python train.py --n_layer=15 --d_model=768 --norm="rmsnorm" --bias="none" --parallel_block=false --extras=["gated attention", "value embeddings", "value residuals", "an embedding shortcut", "learned residual scales", "skips across layers", "norms scaled by depth", "capped logits"] --init="normal" --init_std_o=0.0 --beta1=0.95 --batch_tokens=[32768, 65536, 98304] --doc_mask=false --dataset="wikipedia_en"
Each number is 200 + 30 x the weight over the matrix's rms, rounded and kept within 0 to 999. Layers, rows and columns count from 0.

# v: layer 5 attention value, 768x768, rms 0.105, rows 393-405, columns 640-767
# o: layer 5 attention output (transposed), 768x768, rms 0.0891, rows 393-404, columns 640-767
v393,224,260,186,234,264,179,220,167,175,145,153,203,174,262,190,178,231,301,163,209,173,224,171,171,170,249,185,247,208,220,172,204,207,223,223,171,207,234,165,161,182,145,277,212,223,162,233,210,189,202,165,214,212,145,169,168,174,187,220,181,190,175,199,159,211,211,204,210,233,209,157,183,208,217,173,211,222,205,249,174,178,264,195,195,222,196,194,156,191,234,181,242,166,177,189,217,226,185,192,164,229,156,179,215,154,203,172,202,158,171,159,203,203,247,175,224,163,225,186,214,173,214,181,190,206,235,177,213
o393,213,187,190,207,194,171,180,145,204,183,175,225,180,195,231,211,159,215,211,200,186,261,196,211,222,198,191,239,239,205,218,171,187,254,150,222,173,132,212,173,211,177,211,245,192,208,223,242,265,194,181,282,174,215,198,272,216,209,229,199,166,248,186,236,176,178,215,250,172,196,182,232,181,169,220,240,232,196,219,245,169,174,203,194,205,216,187,225,204,217,217,234,211,164,190,171,229,162,219,241,231,250,213,189,211,131,235,248,189,184,239,185,95,239,175,202,212,242,243,204,196,170,253,212,149,165,229,175
v394,187,216,205,158,217,192,156,183,207,257,210,259,251,198,196,215,199,188,227,183,189,194,221,222,190,236,148,214,175,169,183,210,193,270,171,202,176,229,274,196,164,182,186,225,177,210,247,186,177,208,208,181,260,219,180,201,231,165,207,210,276,200,222,229,215,141,276,225,217,145,198,173,193,202,213,237,196,169,208,191,176,181,170,225,276,215,213,222,165,222,204,195,228,140,234,196,265,163,169,195,215,163,261,237,221,168,177,224,190,225,203,215,233,149,213,279,248,179,206,297,191,189,198,204,244,222,186,190
o394,191,225,223,221,210,197,232,188,225,189,229,161,175,176,208,151,179,225,187,184,190,183,232,201,195,209,149,161,149,212,215,193,185,182,206,201,248,209,209,193,148,176,217,212,198,201,213,172,226,179,229,198,195,210,244,237,196,203,192,185,119,182,155,205,198,185,127,169,189,176,192,209,184,191,196,184,133,206,195,168,181,184,236,203,178,232,207,167,221,232,200,174,202,251,227,180,164,173,202,170,191,172,195,210,223,214,155,190,209,195,212,172,198,228,227,175,212,219,215,189,225,187,208,214,191,198,136,210
v395,255,200,145,252,181,206,223,188,204,172,187,166,196,219,189,201,230,198,242,231,170,244,226,205,213,163,196,190,230,240,165,188,206,227,220,168,216,239,178,146,230,191,150,166,232,225,238,251,230,202,180,203,211,207,214,261,201,197,275,198,203,142,178,153,152,225,204,178,217,238,207,172,202,262,186,207,237,170,203,150,160,184,192,197,176,210,191,217,201,217,235,214,229,244,219,203,246,212,199,207,196,276,209,216,155,223,219,164,188,236,206,217,168,190,200,209,177,249,234,185,169,156,168,196,236,152,242,192
o395,194,217,188,199,192,176,166,253,168,271,195,195,224,205,253,203,157,182,203,149,195,226,227,208,227,224,202,160,180,165,204,252,222,180,114,202,209,206,211,227,216,143,234,143,160,176,214,180,164,229,220,208,242,188,193,187,232,136,218,226,154,231,212,218,227,159,234,208,210,218,178,198,224,199,214,214,213,225,218,160,140,227,192,168,241,217,253,171,232,251,213,206,204,163,216,258,202,237,215,200,204,175,217,149,246,134,214,227,160,173,166,148,200,213,185,175,219,211,208,195,196,225,231,242,221,226,219,221
v396,190,150,190,165,167,195,182,202,239,252,230,192,208,123,181,145,193,190,198,223,153,223,240,184,227,174,203,229,218,231,229,196,207,139,193,235,203,185,218,224,139,206,236,197,155,207,184,248,150,189,227,213,223,197,156,225,179,204,183,190,193,224,196,245,215,243,179,169,227,221,163,220,200,202,272,282,160,225,216,195,229,144,156,162,269,208,188,139,234,207,133,180,223,236,218,260,209,264,191,208,199,154,255,232,175,201,165,291,158,219,208,199,191,187,204,231,264,171,207,206,128,224,264,236,231,237,177,159
o396,214,221,184,181,145,170,184,225,226,213,211,223,196,194,244,222,139,181,159,201,221,197,218,220,199,194,255,241,188,177,175,223,168,224,233,196,232,192,191,182,197,187,142,247,180,245,228,154,196,223,196,221,195,201,194,192,164,181,161,215,231,161,218,166,219,190,238,178,215,199,205,204,174,215,179,177,206,171,228,246,143,224,162,203,169,164,191,177,157,182,207,188,215,229,195,196,210,193,173,223,185,193,188,184,147,194,208,174,136,174,174,166,167,174,227,197,171,221,222,205,194,181,148,240,216,202,177,223
v397,173,221,174,173,149,206,233,245,232,211,202,192,200,191,183,195,187,230,213,234,200,173,185,212,200,183,236,186,160,195,205,214,219,142,159,204,186,161,136,160,192,138,234,186,228,205,179,223,248,184,232,183,232,179,204,169,146,250,178,195,168,157,205,213,167,171,186,204,113,224,188,173,154,204,186,181,225,235,185,207,211,209,166,228,182,226,169,173,195,274,174,191,251,235,203,229,208,219,182,218,183,253,234,170,213,210,177,198,188,191,230,209,193,216,170,240,186,210,207,172,188,213,209,230,153,126,187,174
o397,267,119,192,212,219,178,210,161,192,206,231,209,160,197,198,182,169,167,218,187,183,218,196,242,193,185,201,176,214,185,136,188,189,204,169,230,253,225,184,201,280,174,200,188,184,211,218,203,167,233,189,187,222,278,194,183,240,178,113,186,236,164,204,227,219,176,197,187,195,200,225,199,197,164,193,238,182,178,149,151,200,191,186,205,233,182,215,219,236,194,230,233,235,173,169,193,208,188,179,215,215,237,206,229,140,183,283,220,193,224,227,181,194,216,164,160,226,163,201,190,195,152,203,146,243,279,188,154
v398,221,169,262,196,227,231,213,189,206,193,223,210,186,199,204,212,194,225,205,187,204,207,210,216,228,202,199,207,162,186,169,246,222,175,198,166,232,227,181,243,207,179,215,192,164,156,177,213,183,169,192,205,209,230,170,182,192,217,223,201,171,245,225,190,135,179,186,174,185,214,225,161,192,203,201,198,172,229,161,206,174,174,179,166,201,160,152,206,247,216,148,183,155,192,182,188,205,172,262,187,131,172,116,240,141,181,201,237,201,176,176,193,174,164,205,196,219,169,226,265,197,213,189,216,173,194,108,194
o398,177,164,147,201,203,165,175,219,199,211,183,203,183,176,195,204,194,196,215,195,171,238,185,259,226,205,245,185,199,249,217,185,218,188,175,142,195,204,181,142,232,185,189,196,163,202,226,199,163,196,199,207,174,184,169,175,131,247,229,243,206,228,167,189,215,151,194,220,182,195,240,210,132,238,156,181,217,284,220,197,255,236,200,195,252,176,214,194,243,217,232,151,214,190,241,245,225,193,213,249,202,203,189,187,194,197,196,185,159,254,213,227,205,233,186,237,190,229,147,159,214,231,185,206,155,166,234,208
v399,182,252,163,203,207,169,206,214,178,235,209,149,161,186,194,133,192,220,187,208,199,269,233,248,170,170,216,206,168,202,189,207,205,189,183,193,212,204,178,222,169,257,215,210,167,184,202,191,210,201,187,217,213,238,233,215,191,203,167,235,165,191,210,251,223,213,233,231,191,218,186,176,211,209,194,217,191,179,164,198,206,131,131,142,170,161,179,198,205,224,164,224,190,208,252,203,223,169,205,273,187,272,239,171,229,168,139,211,171,169,187,171,198,231,199,192,218,229,173,193,213,270,201,210,179,267,206,214
o399,168,182,168,208,235,236,177,218,213,207,156,206,192,178,207,252,199,186,207,191,215,212,214,227,202,218,143,172,214,229,232,228,191,203,216,192,196,174,221,190,250,158,150,257,190,214,209,187,204,204,189,166,188,214,201,199,167,177,252,210,163,211,192,162,145,183,183,157,183,238,166,209,202,177,184,230,223,208,172,232,163,237,244,206,227,237,188,217,198,249,208,175,234,242,208,188,180,169,223,245,166,228,111,221,190,184,208,196,235,164,198,175,169,196,244,216,194,183,154,220,187,199,196,204,188,191,130,192
v400,233,158,188,226,222,224,151,192,185,230,209,246,175,167,229,216,235,169,183,194,201,178,158,196,161,187,203,230,204,230,200,267,181,221,177,186,168,192,232,166,209,199,188,234,249,181,175,212,199,194,207,151,221,203,188,208,199,174,236,171,202,169,191,205,204,219,231,192,210,234,144,279,221,209,166,186,179,191,229,208,165,219,226,181,225,283,198,198,210,198,232,208,194,176,180,209,195,187,228,236,227,221,228,176,193,191,187,202,197,211,189,202,231,252,215,239,194,212,210,229,254,164,193,238,265,193,192,188
o400,184,223,273,158,181,186,240,225,186,164,137,176,158,240,150,110,216,188,234,223,226,230,226,218,223,215,164,217,172,211,299,216,190,206,203,187,243,211,177,203,244,206,208,179,181,212,182,243,159,222,202,188,204,196,215,172,160,229,187,227,243,188,203,197,192,193,167,174,199,174,163,203,242,219,184,210,263,182,162,193,176,220,158,268,198,220,207,253,210,185,171,189,201,177,230,208,244,251,191,213,215,208,178,203,176,212,170,209,195,162,230,172,216,209,202,189,210,206,201,164,154,233,196,149,272,172,192,206
v401,247,237,181,199,227,200,164,218,217,173,237,220,174,199,235,197,230,201,230,226,177,236,222,159,205,221,234,233,200,206,248,235,224,192,210,200,219,144,167,226,146,191,138,141,143,217,195,141,195,247,267,209,176,197,191,147,162,157,160,193,209,235,185,217,214,214,228,202,174,181,145,169,196,124,223,216,135,154,230,205,237,254,216,212,165,223,198,192,218,221,225,208,200,211,222,168,213,176,204,189,202,218,212,219,200,217,262,174,269,191,187,183,194,198,181,223,230,233,196,219,250,179,200,188,213,209,205,279
o401,211,258,224,200,179,171,266,219,216,198,189,211,192,246,170,188,195,225,185,212,208,217,271,209,214,133,185,184,162,244,212,168,178,218,186,178,167,159,177,267,253,210,222,163,205,233,216,174,293,255,207,188,191,186,188,195,185,220,244,199,172,166,153,241,187,137,251,217,229,206,221,182,267,201,205,289,219,162,200,168,194,171,217,183,194,234,237,219,187,192,235,190,212,227,168,235,191,298,213,228,234,213,147,221,153,212,215,194,201,254,194,226,152,192,201,197,191,198,212,223,224,201,151,193,223,195,173,141
v402,200,201,234,221,239,176,196,198,235,219,190,169,185,216,195,244,146,249,210,186,206,213,145,206,149,201,183,180,175,228,201,242,169,210,177,200,207,186,249,157,148,232,189,233,155,176,212,237,167,215,211,210,192,239,222,203,289,191,244,151,189,222,147,180,177,197,147,168,175,171,153,209,164,213,220,207,263,198,180,180,183,217,178,211,191,228,209,211,194,200,193,206,202,163,164,181,196,233,204,218,243,190,243,219,191,238,187,214,194,203,184,181,175,201,166,222,173,242,220,122,154,190,187,241,164,183,164,163
o402,208,212,221,183,211,194,193,187,153,198,176,244,186,173,179,146,205,195,206,173,209,189,248,215,184,172,205,188,212,211,168,187,175,213,187,224,221,208,217,168,165,199,202,232,218,168,225,178,209,165,263,174,135,184,134,158,141,224,201,204,190,230,216,189,210,216,228,195,228,196,157,196,197,153,175,231,140,173,205,224,160,126,199,130,157,189,138,98,178,215,191,207,216,211,194,211,185,245,183,246,160,272,179,205,190,229,247,206,221,191,224,212,227,179,191,219,217,168,170,271,190,178,196,147,229,180,185,201
v403,200,188,141,216,219,238,211,214,173,165,157,216,169,210,179,297,257,164,203,236,197,207,154,199,191,146,205,181,193,220,199,183,232,196,193,119,207,212,162,209,199,242,147,196,149,219,227,250,230,183,213,195,140,234,237,170,215,195,215,246,186,221,143,147,139,205,193,218,236,216,198,229,207,230,201,209,194,206,222,205,170,239,212,187,212,239,228,221,195,213,188,195,195,169,238,230,191,226,198,209,231,223,178,209,161,152,205,165,177,184,238,186,239,214,236,201,163,193,241,234,205,147,202,192,212,190,201,196
o403,184,234,246,195,201,157,239,160,214,197,208,166,241,204,202,206,198,250,235,182,191,190,221,182,201,245,189,238,214,172,147,186,173,226,199,233,166,256,205,191,183,181,204,197,249,247,166,220,172,157,167,246,229,194,169,173,239,193,227,128,234,231,226,248,166,185,232,207,151,192,204,130,209,169,196,212,219,197,182,232,196,254,159,225,202,234,188,152,254,171,231,230,211,181,214,199,210,209,177,192,210,193,248,222,174,169,232,234,223,237,174,196,208,227,176,175,162,206,193,177,147,215,210,189,198,265,224,213
v404,240,236,225,210,173,188,197,147,153,212,171,200,260,213,216,225,184,213,215,199,173,129,220,212,221,191,198,190,147,167,247,172,180,189,167,210,210,245,166,170,221,153,226,162,179,138,184,188,204,174,196,268,197,196,193,181,158,234,209,193,178,211,179,206,213,157,226,189,181,214,206,233,234,245,212,156,154,170,203,194,177,211,188,175,199,166,189,126,191,244,190,228,218,204,241,160,161,198,233,177,162,145,157,165,208,210,180,173,212,173,213,197,164,194,151,202,241,166,203,191,206,215,220,174,209,185,221,180
o404,183,215,180,229,209,214,177,245,210,224,177,169,220,269,190,179,135,206,200,205,189,178,193,177,219,179,175,209,249,259,179,227,215,204,210,161,248,205,161,224,223,195,188,216,159,194,184,210,243,219,150,237,252,205,177,181,108,219,159,157,215,165,164,225,171,202,184,258,248,190,200,248,211,180,181,216,211,184,155,173,198,189,179,162,217,202,159,150,259,259,160,201,143,178,226,217,251,186,176,212,222,194,226,215,226,197,184,145,218,261,203,238,206,203,198,172,197,165,226,180,206,237,190,144,209,223,190,206
v405,164,189,201,213,226,184,196,219,198,247,214,140,195,214,206,253,191,228,192,171,207,235,210,229,199,189,181,175,174,188,216,229,174,134,199,164,200,140,176,195,177,226,216,160,143,183,142,197,176,204,205,174,164,224,196,238,252,147,184,160,200,208,216,203,207,177,174,208,200,220,268,245,181,205,178,238,209,213,176,191,177,216,161,145,210,173,168,175,218,217,174,176,178,174,197,213,144,178,222,200,191,106,224,270,164,131,134,202,173,207,207,199,191,215,168,191,228,186,202,177,204,187,173,231,178,218,214,193